python train.py --head_dim=32 --norm="layernorm" --rope_theta=10000.0 --qk_norm=false --attn_scale=0.177 --tie_word_embeddings=false --init_std_up=0.0412 --optimizer="muon_variant" --learning_rate=0.00834 --lr_head=0.00763 --decay_fraction=0.897 --final_lr_fraction=0.0 --train_tokens=108000000 --dataset="wikipedia_en"
Each number is 128 + 32 x the weight over its row's rms, rounded and kept within 0 to 255. Layers, rows and columns count from 0. The size above them is the row's rms in percent of the matrix's.

# layer 5 attention key, 256x128, rms 0.0997, rows 133-159, columns 0-63
size [100  80 110  88  85 111  77  92 106  95 104  96  85  99 110 102  96  83  92 105 103  95  98  86  96  95 106]
[[117 202  60 112  91 151  85  99 118 173  32  82 116 118 148  87 130 136 123 155  96  93 137 165 124 163 150 152 125 159 151 120 113  74 103 160  91 127  93 123  88 123 139 120 128 147  77 109 123 123 175  94 157 171 156  71 199 157  67 139 134 196 136 115]
 [153 107 172 158 132 148 123 131 153 140 120  60 146 136 226 150 169 140 155  79 119 128  66 148 121 143  98 113  86 105 112 139  64 109 144 146  96 103  86 107  91 114 116 190 136 108 129 174 134 134  34 190 117 108 226 143 114  87  81  76 175 152 107 133]
 [159 108 122  53  79 137 118 133 130 150 206 180 166 147  62 109  80 141 130  89  87  91 113 167 145 149 156 155 188 124 137 109 188 165 118 129 177 140 126 130 183 150 121 104 122 118 102 182  83 128 139 140 143 127  96  89 101 107 116  67  65 139 159 106]
 [ 69 136  90 161  81 155 149 145 107 105 145 132  62 133 170 163 107 110 120 134 160 100  87  90 109 135 176 167 103 129 160 198 180 152 107 160 159 101 107 105 138 108 207 121 144 133 141 108  85  58 135  98 100 149 123 177 145 184 176 154 116 158  82 128]
 [142 136 130 145 147 174 138 159 184 144  86  73 132  88 206 106 138  75 103 180  96 167 136 121 140 165 193  79  73 184 134 150 110 104 188  94 109 124 136 141  58  53 141 158 107 106 137 127 179 143  91 128  84 133 143 112 140  96  82 114 115 159 117 106]
 [106 157 119 138 158 117 140 157 132 113 118 110  98 144 168 155  90 130 156 156 107 169 119 109 115 143 146  79 138  99 160  89  71 151 138 158  47  81  87 197  80  21 118 111 101 139 135 134 171  89 122  61 101 165 168 147 138 148 104 121 167 144 126 116]
 [160 118 174  67 113 139  74 156 109 162 112 109 142 100 121 108 178 171 120 163 109  84 189 117 161 129 137 130 110 134 141 117 134  83 116  90 159 152 128  88 114 122 159 141 196 140  82  76 131 154 102 219  70 105 122 131 146 171 128 120 106 127  62 146]
 [119 132  92 124  97 185 136 164 135 137 112  94 118  93 112 105 132 138 169 215  81 129 153  88 137 123 156  74 144 143 183 132 125 115 118  71 164 124 120 150 140  88 131 116 157 170 111  73 133 159 175 108 159 124 136 105 174  94 117 160 129 176 162  91]
 [140 152 119 155 115 141 139 133 138 165 110  48  83 137 223  96 156 143 118  61 139 127 151 143 117 131 122 131 113  71 166 189  45 117 140 134 135 140 119 101 116 115 184 149 167  79 128 131 107  87 123 153 178 107 106 121 160 171 142 133 104 117 117 130]
 [177 154 143 178 181 169 117 179 140 150 146  78 115 154 150 121 186  96 133 120 113  77  93 127  99 131 102 111 135  94  89 124 102  95  11 109 171 162  45  80 156 122 179 141  93  98 121 115 187  63 102 135 160  69 140 107 107  80 110 148  80 111 140 126]
 [119 126 182 128 145  68  43 117  71  59 112 132  89 110 140 118 107 141 118 204 150  84  79  98 158  63 112 193 103 124 171 140 149  75 105 139 187  81 146 119 109 193 148 121 139 150 108 130 151 121 106 125 112 134 136 140 126  75 153 151  88 186  93 108]
 [124 134  76 103 177 183 124 147 135 188 167 218 150 146 134 148 100 125 150 130 108 147 156 132 149 154 127 144 176 101 154 115 139 131 121 119 187 175  88  99  86 142 125 133  46  84 159  88 109 131 138 139 138  99 133 194  80 141 156  55 131 126 109 125]
 [111 168 136  89  99 107 154 172 108  86 135 125 127 159 114 157  79 115 180 160 145 173 155  99  93 115 142  64 140 144 111 122  97 132 138 137  78  83 100 186 112 116 115 104 103 131 173 126  27 135 131  90 179 161 137 149 168 119 117 146 203  96 139  68]
 [110 105 128 161 211  96 110 135 124 116  94  90 141 186 151 156 145 103 177 157 132 104 100 174 184  96 147 127 142 116  95 139 119 172 119 152 119 141 140 148  97 143 109 123 120  98 104 173 186 131 139 141 123 166 131 170 108  72  98 182 126 170 149  92]
 [109 159 145  99 120 119 145 110 136 111 132 137 178 102 163 137 157  89 138  93 167  94  94 120 119 149  98 144 105  77 141 117 143  37 115  94 104 109 126 170 114 113 128 115  66 159 145 157 122 161 166 115 102 158 154 145 143 116  96 125 119  85  91 109]
 [140 102 180 126 106  86 150 119 119 146 186 136  77 196 150 161 130 141  86 123 164 169  95 150 114 114 112 125 144  78 187 132 102 139 107 158 106 100 134 105 109 193 122 110 196 121 101 147 136 115  84 128 161 125 107 117  78 107 139  93  85 115 160  34]
 [140 113 186 121  48  92 125 129 138 145 146  88  64 148 158 126  94 133 152 196 118 151 103  68 136  81 166 151 133 184 117 127 165  78  84 190 134 143 132 141 147 138 105 168  86 108 123 113 166  99 158 183 121 124 108  99 120  93 116 121 103 156 125  84]
 [118 138 131 116  91 107  92 140 110  93 148 177 137 169 123 136 130 133  72 158 125 130  74 113  99 138  79 187 142 100 167 117 119  91 112 118 153 122 131 121 146 169  77 111 140 158 148 114 213 150 120 111 181 111 128 119 157 102 119  92 104 154 150  91]
 [161 181 116 124 101 109 132 139 103 154 131 173  80  47  79 111 131 164  92 163 156 118  72 134 172  85  82 110  56 185 109 141 136 121 138 156 129 159 132 114 132 153 125  30 121 115 154 128 124 127 147 139 120  77 119 125 162 130  71 125 171 109 114 129]
 [113 145 119 197 159 112 135 118 138 157 197 145 119 137 129  97 124 102 173 146 150 110 159 119 162  63 157 118  75 140 106 128 173  28 158 173 132 123  91 107 120 123 159 169  81 156 150 135 123 133 107 123 106 114 134 154 133  71 150 119  75 107 119  82]
 [154  86 148 149 119 122 188 129 152 125 126 113 129 175 127 139 131 145 160  64 109  86 154 132 182 169 164 122 137 131 114 172 143 179 142 178 171 170  96 162 139 172 135 140 115 190 128 151 154 118  96 125 110  78 143 156  71  81 157  83  60 122 136 137]
 [ 92 137  95 123 164 128  96 179 146  98 149 116 131  67 162 112 117 117 126 219 138 153 111 108 102  82  91 110 144  95 151 154 149 106 100 124 213  71 130 170 141  43 116 109  74 151 123  98 103 129 155 101 172  81 157 149 183 142 146 126 111 141 102 126]
 [ 86 137  76 162 171 142 154 122 100 114 104 139 107 147 138  48 131  89 123 124 120 172 155  84 112 143 158 127 155 147 148 151  66 165 145  76 106 165 162 113  56 127 133  96 101 153 127 101  65 138 122 174 140 158 108 127 127 165 137 142 182 119 160 156]
 [ 76 103 123 174 136 124 111  92 135  99 107  84 132 133 178 125 149  94 142  91 123 191 122 124 102 109 124 134 133 162 130 131  86 145 191 144 129 166 136  92 103  83  94 177 148 155 126 134 101  58 119 173 166 158 126 130 116 189 121  89 168 176  96 173]
 [119 102  67 100 107 109 153 150 158 153 169 176 103 116 144  97  81 150  98  87 109  89  71 138  95 158 105 117 178 125 132 149 152 162 132 156 142 101 186 126 142 119 154  89 165 110 142  91 161  89 134 144 108 122 101 169 108 127  86 100 108 157 157 109]
 [108 126 101 182 163 129 134 176 156 101 123 139 107 117 133 106 101 100 214 109 147 122  47 178 192  83  77  85 109  64  82 171 122 121 135 101 135 142  99 185 122 183 123  90 130 113 192 139  86  71 110 160 170  74 115 151 106 125 112 139 117 149 130  78]
 [168 112 174 138  98 125 123 109 164  69 138 168 136 116 111 111 113 132  92 208 112 104  96 143 149 126 113 136 176 121 139 131 201 150  80  76 143  78 135 139 165 136 121 135 114 163 142 120 185 188 168 107 159  98 175  64 134  91 138  74 121 114 163 161]]
# layer 5 attention query, 256x128, rms 0.0977, rows 134-159, columns 0-63
size [ 99  93 103  96  93 107  92  96  86 101  92  97  94  99 101 102  89 105 100 105  96  93  92 101  92  95]
[[103 129 107 128 135 124 106 163 210  79 124 186 132 119 141 148  98 109  93 170 120 136 135 133 109 202 141  95 107 138 150 128 129 149 187 176 163 153 161 148 134  84 106 135 146 177 171  88 158 101 125 106  37  99 155 116 151 178 169 163 157 118 176 130]
 [156  92 144 107  82 120 195  72 124 123 120 124  75 143  99 148 143 172 132 113 150 120 146 116 128 122 104 165 102 178 160 131 147  94  60 152 130 163 142 121 148 182 143 134  84  85  76 106  72 101 116 120 177 135  90 119 145 135 129 120  90 140  93 156]
 [134 139 156 154 125 152  54 116  78 143 142  87 126 140 141  95 179 167 124 173 170 110 111 135  95  67 142 120 160 104 102 127 182  90  74 112 152 136 121 134 151  89 168 127 129 183  94 163 105 136 151 159 122 151  66 111 113 115 156  91 130 168 153 191]
 [169 133 154 145 188 183 101 125 130 105  75 158 106 116 163 156 119  96 145 186 116 111 153 115 110 116  86 104 111 123 171 129  63 107 183 125 123 104  93 139 163 100 112 113 126 176 155 132 128  73 129 123  92 112 156 119 146 142  47 157 150 117 170  95]
 [154 129 123 124 121 133 146 146 184 112 106 146 191  86 112 173 184 147 151 143 140 161 150 117 132 140  93  96 114 130 165 110 145 147 181 172 118 132 112 177  73 118 119 141  91  64 153 104 146 152 131  69 179 132 138 107 135 142  83 110 142  89  68 115]
 [100  82 154  63 160 163  94 171 122 109 142 108  93 104 145 122  85 140 111 152  79 110 142  89 119 201 124 113 119  87 140 107  94 147 156 116 129 111 130  92 157 123 120  72 148 213 179 116 175  81 127 134  66 150 193  81 181 128  86 163 133 117 149 149]
 [ 69 134 170 154  82 139 124 139 162 134  57 111 115 139 103 131 142  35 119 162 140 177 160 111 139 101 141 134  88  72 186 169 105 138 149 152 126  98  62 172 114 140 129 176 142 127 128 125  82 177 154 131 146 113  91 163 183 123 108 163 176  97 108  78]
 [148 173 123 188 144 148 114 154 154 177 124  88 151 150 134 122 117 151  86  91 109 155  44 173 113  84 122 101  45 113  81 114 177 113 110  65 115 167  87 143 159 148 144 121 143  91  85 174 115 148 109 139 142 159 120 124 115 130 154 130 148  84 136 161]
 [182 151 117 137 167 117 120 180 163 103 132 109 185 148 114 103 106 149 158 119  91  76  99 125  93 152  99 165 110 109 163 137  74 129  84 153 132 134  53 119 182 108 147 184  97 178  92 139 127  89 124 147 146 111  78 131  88 145 159 175 147 134 219 110]
 [122 114  61 172  72 145  96  96 126 145 137 128  92 125 157 133  76  92 120 150 103  93 109  88 168 144 144 131 145 107 121 128 155 170 101  95 118 103 142 148 126 144 147 159  60 148 125 127 135  75  95  97 159 113 143  65 133  77 175 166 142 120 146 136]
 [138 183 136 126 106 120  66  83 150 103  96 141 125 133 170 109  98 200 142 168 119 141  97 158 145  45 120  95 134 111 125 115 143  98  89 141 113 141  98 104 161 160 106  63  86 147 127  89 131 108 139 117  94 116  81 149 110 137 174 118 113 142 122 134]
 [126 156 137 164  96  62 117 138 134 136 110 194 170 144 120 110 134 118 135 147 188 176 150 149 152 116 152 115 160 136 141 115 236  65 171 167 160 115 162 214  86 119  99 140 137 132 143 142 108 164 131  46 127 145 122 134 110 133 141  98 109 120 120  98]
 [130 111 115 177  75 147 134 115 137 107  96 145 144 114 197 147 157 105 126 118  57 115 152  96 150 162 160 161 110 150 103 127 105 167 174 109 144 149 149 150 137 136 104 160  78 119 134 122 168 124 145 207 174 141 106  68  84 131 123 158 141 117 151  87]
 [121 161 119  91 128  87 159 111 156 137 139 189 159 168 155  89  70 116 189  87 116 109   5 126 163 145 132 143 121 117 118  83 182 112  85 109 118 119 170 132 141  62 120 143 116 109 142 129 136 157 135 116  86 150 129 157 111 115 115 142 120  74 154 179]
 [177  98  63 129 122 138 186 145 145 160 208 105 134 117 123 176 141 172 142 119 138 118 139 154 166 185 164 100 138 157 120 132 115 148 126 118  93 158 162 107 101 134 135 100  98 150 107 108 149 116 105  81 150 156  64  76 159  73 130  86  99 161 159 145]
 [122 153 138 109 116 160 139 151 113 104 108 146  88 114 125 195  93  88  78 159 118 114 110  92 139 140 134 118 151 117 141 151 102  62  90 209  88 133 158 164 143 148  97 183  99 133  80  95 160 126 147 129 139 168 149 107 111 108  88 130 140 143 168  83]
 [137  97 146 120 117 175 147 108 136  82 167 119 122  90 126 149 106 113 205 127 160  97 140 127 194 203 118 156 135 159 107 132  81 136 102 180 114 118  97  93 172 127 108 165  82 118 139  93 102  84 145  94 145  88  94 135 156 130 173 131 164 122 141 104]
 [150 127 119  69 123 124 132 163 130 158 101 165  84 106  91  58 107 165 126 157 135  77 125 154 126 148  79 140 174 116 160 139 108 104 129 196 197  92 141 113 122 113  37 135 165 163 144 140 137 114 124 150 116 129 149 144 115 182 195 132 167 156 158  88]
 [141 130 162 131 164  79 160  76 134 116 130  94 104 187 137 109 130  98 108 124 195 135 114 138  85  88 101 173 116  29 164 166 179  57  71 199 160 131 145 143 156 173 106 105 112  99 106 126 142 184 130  88 162 132 137 127 139  82 166 145 118 183 177 108]
 [ 70 118 154  81 153  54 187 186 131  93 151  85 113 169 113 163  80 148 170 131 122 120 119 123 175 159 139 126 156 130 165 159 123 142 137 154  55 147 180 126  65 134 157 147 145 163 114 114 211 128 136  89 121  73  82 107 137 121 131 128 103  64 121 137]
 [138 167  81 121 121 164  40 111 138 121  94 112 119 104 195 118  79  85 147 134 165 108 104 121 147 110 129 132 119  68 143 104 172 135 114 156 123 123 106 109 161  55  92 145  77 114 121  85 107 131 137  77 127 115 123 178 141  91 194 174 136 130 136  88]
 [ 97 141 135 154 118 101 123 180 129 145 111 159 125 142 180 115 147 113 133 104 148 202  90 170  95  19  88  80  86 120 119 160 149 130 156 132 136 148 139 147  83 158 148 113 160 107 102 170  68 181 149 145 173 125 163  87 153 157 179 128  97  87 124 171]
 [123 104 151 126 138 106 141 119 115  77 165 139 134 136 111 175 171  98  76 141 119 190 148 136 100  31 112  87  95 136  85  78 141 127 167 139 112 192 137 105 151 113 121 153 207 109 162 105 128 121 139 103 184 127 159 102 112 127 145 141 111 138 132 227]
 [ 36 130  76 105 120 186 168 118 190 134 151 129 113 113 106 127 141 148  91 106 129 158  74 178 120 111 151 108 180 182 143 126 148 157 116 129  82 118 128 124  98  99 192  90 129 131 100 136 128  95 169 161  83 102  60 160 101 137 122 149 128 178  89 173]
 [114 132  46 101 161 110 123 122 207 117 110 126 186 154 155 110 110 111 143 129 146 132  76 218 173 181 128 163 148  78 124 105 119 123 120 160 144 130 198 150 146 130  94  93  86 119 108 182 112 125 125 161 111  91  88 149  26 199 154 153 101 143 164  91]
 [161  48 108  95 143 169 110 108 140 107 147 112 141 117 116 178 141 122 174 167 218  88 124 130 115 171 157 150 148 153 165 102  63 163  75 130 103  65 146 140 166  79 131 183  75 111 102  82 191  74 101 124  93  84 110 139 153 147  99 157 126 134 128  90]]
# layer 5 attention value, 256x128, rms 0.079, rows 128-153, columns 0-63
size [ 95  86  91  88  88 100  93  96  88  95  86  93  88  84  82  90  90  88  89  98  88  89  92  87 103  82]
[[173 118 134 129 130  87 144 115 114  73 157 166  86 107  80 111 151 112 104 137 101 135 126  77 143 126  93  98 150 173  93 191 122 177 148 116 123 106 157 147  57 177  99  69 142  66 120 130 124 130  53 149 108 129 110 102 108  74  86 121 166 190  98 161]
 [129 124 165 101 126  64 164 137 185 134 162 156  85 108 105 149 162 149 107 165 187  97  94 123  89  46 119 112 134 113 139  54 120  97  90 136 117 123 112 124 129 120 141 135 156  99 121 124 128 117 126 127 123 149 137 169 122 174  96 120 157  52 127 189]
 [112 181 157  77 191 121 133 193 186 180 113 148 115 106 107  99  95 128  67 148 110 160 105 118 124  85 167 104 125 156 137 145 114 110 110 151  97 123 127 148 148 146 154 117 102 122 104 117 132 116 127 150 152 138 115  72 184 167 137 140  78  79 191  66]
 [106 127 113  85 145 143 116 116 160 116 120 178 140 118 143 164 108  87 150 132 165 127 104 192  90 179 131 153 142 142 101  97 176 203 162 125 163 113 119 114 143 141 109 165  69 157 146 195 144 140 119 114  92  76 150 156 164 144 116 132 150  68 115  87]
 [105  93 150 157  60 168 179 141 131 165 178  76 150  92 117  99 164 115 149 131  70 118 112 162 116 150 199 158 138 153 133 143 170 153 171 145 109 132 183 139  97 115 146 181  66 153 152 121  66 103 166 132 113 130  32 145 127  82 142 108 148 144  87 154]
 [ 79 200 175 170 143  75 199 104 122  76  59 103 134 153 138  70 121 121 113 186 136 126 138 113  94  71 117 170 150  96  56 140 129  85 137 111 113  91 124 150 116 148 133 125 129 121 107 147 133 121 106 173 186  55 168  68 139 128 157 122 164 160 106 107]
 [105 129 133  73 159 161  79 114 160 172 110 181 167  90 164 181 113  52 194 101 133 120 150 142 111 112 160  99 168 127 103 189 117 119 148 149 124 148 163 114 109 118 135 200 104 163 156 123  43 111 188  90  78  82 146 159 158  79 120 136  78 133  70 136]
 [ 73  44 129 104 153 136  60 145 139 148 113 130 157 203 123 120 179 100 151 119  88  77 109 148 110 114 109 148 171 122 109 172 112 141 117 140 141 156  81  98 106 106 134 140 168 141 109  74 131 119  98 172  97 187 155 139 166 100 108  64 113 136 116 138]
 [ 87 192 101 168 208 141 205 151  86  84 128  70 121 118 107 150  71 153 117 136 155 156 132 110 120 150 172 102 152 108 132  84  86 197  75 135 128  75  98  94 217 120 127 114 122 134 109 143  77 109 137 140 190 150 124  94 153 109  92 157 149 135 151 117]
 [107 149 141 161 176 102 113 181 140 121  41  89 144 105 145 143  98  87 150 102 157  86  98 121 153 161 118 111 109 119 115 143 126 125 112 133 141 129 116 107 114 138 104  83  76 115 145 111 109 156 103 142 132  80 118 154 179 131  61 158 138 149 117 136]
 [119 199  92  84 116 142  80 125 139 180 106 151 162 121 122  96 146 123  88 149 186  82 135 166 133  83 179 108 153 123 157  91 130 121 181 105 133 133 130 145 145  79 179 198 119  93 141 154 116 134  90 122 124 129 121 130 107 160 121 134 117 136 158  90]
 [107 169 116 152 123 107  88 179 123 136 100 118 134 107 113 130  75 110  96 138 139 129 124 130 113 105 150  99 155 131 166 132 223 156 109 135 145 103 184  80 157 113 146 149 155 137 135 136 109  80  96 142 121 108 109 104 121 153 119 126  86 127 113  88]
 [183 112  95  90 124 153 147 127 163 113 175 140 115  49  74 164  87 152 111 137 110 120 151 116 171 125 125  99 141 120 191 100 110 139 136 143 158  90 153 147 134  85 145  94 105 104 116 113 150 180 122 117  99 142 123 109  26  66 119  61 174 153 149  93]
 [ 59 162 149 157 164 192  79 179 149 200  45 173 103 146 187 117 143 118 117 133 190 149 132 171 109 187  88 168 121 107 159  77 153 123 167 161 154 145 131 135  98 134  97 157  96  89 130 198 130 149 102 176 103 132  92 153 113 105 143 140 144 124 142 114]
 [ 72 130 141 158 115 167 122 133 123 131 170 137 116  84 139  94 174 152 131 133 186 137  97 100  92 121 123 150  56 128 136 198 144 141 102 179 103  96 125 109 151 145 159 106 115 140 113 121 131  97 139 152 163 166 103 140 118  80  95 121 135 162 141 172]
 [161 147 110  88  77 120 127  74 135 172 148 121 134 158  89 151 177 124 132 117 130 153 133 122 157 154 139 141 162 163 144 127  47  97 163   4 104 145 198  97  73  69 136 127  97 120  96 110 144 112 158 102 148 143 133 189 141 151 109 143 113 103 126 121]
 [ 92 107 172 110 141  61  81 146 119 109 112 127 156  90  77  84 133 157  75 112  87 130 146 105 144 117 117  98  77 109 125 160  91  85 113 157 125 115 146 162 111 127 127  88 120 110  45 140  84 183 185 102 153 118 174  95 142 116  79  97 130 127  84 180]
 [147 198 135 109  95 137 137 105 180 177  94 175  82 126 141  94 141 165  55 149 115 155  71  98 139 137  96 145 165 136 173  93 139 156  80 117 162 128 200 125 148 192 114 164 101 133 117 194 150 100 123 112 131 157  83 112 161 169  61 107 154 120 122  80]
 [ 95 101 126 171 110 109 177 161  73 136 152  90  74 140 108 168 143 161  88 141 122  93 125 104 148 129 122 117 122 155 139  38  93 155 130 146 126  87  85 155 163  96 170 136 142 127 154 122 132 103 138 107 176 106 149 140  80 121  86 119 110 135 191 126]
 [170  75 128 124 114 168 118 105  98 143 188  97 134 147 136 145 105 135 139 129  92  77 106 182 173  80 140 147 135 191 170 208 209 156 128  80 150 118  98 174 183  87 151 170 155 139 105 151 122  99 133 120 115 129  68 157 126 117 125 134 120 135  98 102]
 [141 148  99 146 171 100 255 113  64  88 116  72 132 117 104 196 182  76 181 104 145 126 103 105 112 173 138 139  86 149 165 135 123 150 138 111 123  94 120 129  71 144 138  99 158 146 109  73 156 155 125 116 159 161 172 131 107 127 138 182 142 179 137 186]
 [107 129 152 115 125 161 109 211 118  71 131 175  97 133 155  97 110  85 112 140 150 117 127 110  80 153  75 159  93 162 113 103 137 114  94 128 114 121  77  73 164 189  60 104 138 112 121 142 130 155 112  75 131 142 151 154 203  90 113 123  86 141 138  81]
 [ 96  84 120 120  89 102 125  84 175 143 158 168  93  97 185 123 125  86  91 124 154 154 141 101 131 130 130  89 137 159 132 176 117 144 169 102 175 180 120 151 128 114 137 125 131 167 135  93 134 187  76 113  95 120 149  88 152 123 168  76 113  84 110 182]
 [124 107  96 128 132 147 113 108 139 115  94 153  62  93  86  21 133 150 117 154 141 165 127 131 189 143  62 124 105 148 151 177 122 163 177 117 198 141 113 149 103 161 143  59 130 104  80 158  88 173 197 100 137 164 108  84 157 120 120 188 132 155 131 112]
 [ 90 142 133 204 165 110 172 127 128 112 187 144 147 166 112 140  63  80  91  83 192 114 155 159 107 161 149  71 169 120 184  90  84 171 172 136 118 149 144 116 119 192 133 119 143  90 150 158 191  98 153 168  73  79 116 130 156 157 166 147 107 114 179 138]
 [ 63 155 158 138 141 129  90 148 105 113  91 151 104 121 125 186 171  86 122  80 124 146  87 104 130  94 120  95 126 102 122  76 142 128 120  78 170 170  70 146 189 165 174 108  76 135 131 103 112  78 120 133 179 112 173 143 131 161 125  89 115 140 133 184]]
# layer 5 attention output (transposed), 256x128, rms 0.0759, rows 128-153, columns 0-63
size [105  98  93  91  94 105  97  88  93  97  95  98  81  88  86  98  89  98  93  93  88 100  95  94  88  95]
[[ 98 154 127  86 146 137  45 175 157 111  99  95 139 136 120 147 105 129 160 163 143 133  87 145 163 145  84 131  56  55 144  76 111  81 112 141 128 163  90  88 133 118 159 171 146 168 149 104 131 125 163 114 142 107 138 163 149  87 141 125  93 159 179 156]
 [ 62 147 141  92 153 148 143 136  87  37 132 146 154 116 132 135 108 132 133 101 129 117 150 181 166 144 138 152 145 126 150 188 143 173 138 156 180 110  67  46 123 141 130  86 153 137 130 163 123 154 120 132  85 123 149 127  82  86 117 100  83 131  73 140]
 [123 137 142 140  60  86 118  60  72 103  63 144  93  81 160 126 170 167 181 142  99  94 115 111  93 157 100 107  97  85 143 146 127 202 130 135  86 139 159 104  86  78 101 100 198 198 122 133 101 117 108 117 102 151 132 126  74  93  86 155 186 128 143 122]
 [101  61 141 161 123 107 216 134 122 176  79  95 140 119 123  98 166 106  86  97 100  85 119  81 152 107 134 122 107 127  95 171 111 143  98 166 111 102 125 100 107 134 130  73 175 110  70  78 154  85  88 137 138 135 128 147 132 130 117 143 157 162 167 180]
 [143 176 106 120 136 143  64 129  97 159 136 100  68 129 109 133 102 135 114 109 138 124 145  49 151 119  97 124 152 138 175 140 115  39  99 156 157 129 119 170 178 121 114  93 156 168  72  97 176 112 106 159 153 120 142 112 106 169  99 128  97 113 111 117]
 [155  80 134 112 182 129 129 103 140 136 136 107 145 136 108  89 143 142 106 131 128 109 170 135  66 182 122 132 140 200 133 160 160 147  96 176  74 149 132  66 193 135 102 100 139  98 141 113 113 115 132 129  89 173  60 133  99 121  51 122  85 121 174 159]
 [204 111 214 148 126  60 167 110 158 103 156 131  95 136 128 143 101 180 145 110 122 113  78 114 107 114 121 129  95 186 114 119 123  90  95 160 150 135  92 145 156 146 132  45 110 112  55 109 196 117  94 158 121 131 124 135 111 122 134 111 175 149 132 151]
 [150 167  95 124 114  76 149 138 112 149  86 103 117  39 124 163 106 151 116  67 168  65 137 111 155 145 133 170 141 107 148  69 141 107 193 167 138 149 106 132 107 138 109 125 131 126 110 145 112 102 165 117  91  81 146 159 125 108 152 157 160 158  97 112]
 [124  59 136  95 141 139 144  91  58 135  86 112 145 160 140 122 190 133 153 120 125 131 137 147  99 140 151 166 127 132  90 126  96 143 180 118 123 127 173 139 183 138 171 152 142 167  78 141 119 162 220 139 153 120 120 123  98 138  98 109 132  94 135 111]
 [145  95 114 143  76 112 103 111 138 100 186 105 149  84 149 181 167 114 137  86 101 137 184 162 100 146 151  76 158 155 119 150 109 139 142 132  79 123 159 166  84 170 200 163 156 150  78 131 157  98 108 168 109 168 157  61 127 162 116  98 161  98 142 100]
 [102 129 128  90 133  90 187 165 127 138 183 123  99 134  92 141  52  90 137 137 107 120  98 123  74 199 105 162 126 129 125 212 138 198  83  87 139 135 149 100  95 154 104 150 107 110 140 113  86 137 137 182 134 168 148 149 108 126 140 142 132 117 145 141]
 [114  96  99  59 142  69 142 111 110 115 124  94  96 106 124 157 137  76 105 128 114 106 103  93 150 151 143 117 126 132  78 154  54 151 146 153  70 179 108  97  83 138 202 144  99  81 104 115 159 142 109 158 146 129 144 128 143 135  93 162 101  83 117 104]
 [120 117 150  71 117 159 115 150 121 120 141 171 122 162 103 105 123 124  88  99 122 144  71 175 109 126  99 134 150 104  90 135  90 150 100  81 165 162 102 111 118 171 157 205 147 149 130 131  82 103 110 111 196  88 159 138 142 160  76 114  83  93 138 127]
 [142 122 140 118  72  74 139 127 152 118 159  94 145 103  87 114 142  89 110 128 128  62 126  86 104 138 167 112 141 132 160 151 109 166  64  44  93  62  91 112  83 152 144 139 145 142 120  76  89  72  99  95 103 141 134 184 171 153 155 151 128 100  95 140]
 [132 103 129 136 123 119  88 197 174 151  64  96 137 131  88 159 139 169 181 150 123 120 176 122 180 115 176 133 150 138 136 101 120 159 125 108 109 205 181 110 127 142 100  61 164 174 110 173 114 157 123 133  97 149  97 110 149 128  84 108 148  98 142 102]
 [157 103 138 120  98 198 123 122 116 133 143 117 173 183 133  79 104 185 133 115 149 179 139 102 112 110 122 138 109 105 171 117 189 106  98 178 146 145  71 172  80 143 103 106 148 144 158 136 166 151  44 155 101 128 167 138 138 133 120 117 160  98 102 116]
 [204 111 120 116 102 134 121  79 147 173 101 147 113 157 143 153  68 107  91 131 149  95  83 146 133 123 127 172 164 116 122 130  98 145 196  80 147 157 122 149 173 123 105 144 112 114 174  78  56 108 156 139 161 175 100  63  82 107 138 119  87 116 160 117]
 [134  93 135 163 133 137  77 133 100 116  79  81 181  96 160  91 179 100 159 141 137 117 178 112 152  93 141  73 116 135 101 164 120 134 149 144 171  98  68 168 135  83 164 100 183 143 137 122  86 114 100 145 109  85 182 157 132  89  48 136 155 151 160 132]
 [174 135  61 122 187 141 110  84  64 109  65 146 127 155 154 171 135  96 104 116 139 137 111 158 126 111 129 116  73  87 114 152 125 145 189 102  92 132 159 130 116 126  95 102  79 150 155 167 116 157 132 139 140  87 138 122 155 122  78 123  91  47 125 124]
 [126 138  85 151 105  98 171 177 165 158 117 210 145  84 101 129 137 110 150 106 115 158 125  98 150 120 157 123 145 133 139 119 121  89 112 123 177 186 174  91 114 146 113  98  99 140 138 151 182 161  92 113 136  96 174  91 126 146 110  59  91 132 163  88]
 [ 73  95 111  98  90 113  74  87 143 145 109 157 191 168  80  99  78 163 135 129 124 134 141 154 107 132 132 112 142  22 104 127 107  89 161 119 143 119 145 108 144 109 156 152 120  53 131 150 171 158 117 166 173  71  65 111 185 133 109 123  90 115  79 155]
 [126 141 158 175 143 103 151  53 133 107 154 152 134 150 148 132 120  77 176 141 111 111 159 143  88  98 159 139 142  62 104 135 109 107 187 104  99 128 156 122 125 120 147 107 134 138  82 116 107 132 182 129 116 157 116 116  98  59 113 158 166 130 204 153]
 [101 134  79 123 104 108 119 149 185 155 107 134 139 167  55 104 100 161 144 144 131 103 103 121 151 139 155 140 109 117 143 124 120 128  76 173  85 127 132 144  89 126 137 138 121  40 111 154  94 106 125 131 149 104 134 109 133 128 187 199 112 193 119 168]
 [ 96 159  98 142 110  86 134 164 149 127 116 156 139  95 123 187 110 103 184 119 187  77 104 110 133  94 180 147  78 128 152 106 137 140  54 112 106 115 118 109 144 118 106 128  98 136 158 103 102  87  65 127 127  97 105 198 176 133 152 129 151 109 165 153]
 [126 109 157 137  83 171 147 101 139  84 122 130 127 106 105 169 162 112 157 156  79  91 105 101 135 154 159 178 119 126  75 172 146 114  83  92 112 117 142 139 115 119 180 141 162 134  89 155 105  94  89  96 206 120 147 157  81 153 182 131 131 187  85 111]
 [175 117 185 121 147 143 149 113 160 138 139 102 126 154 162 111  92 122 112 131 131 116 131 159 135 181 139 123 130  78 110 192 145 104 136 115 149  56 108 131 102 113 168 159 168 132 113  97 125 173 140 163 105 105 131 101 133 116 110 175  85 116 100 166]]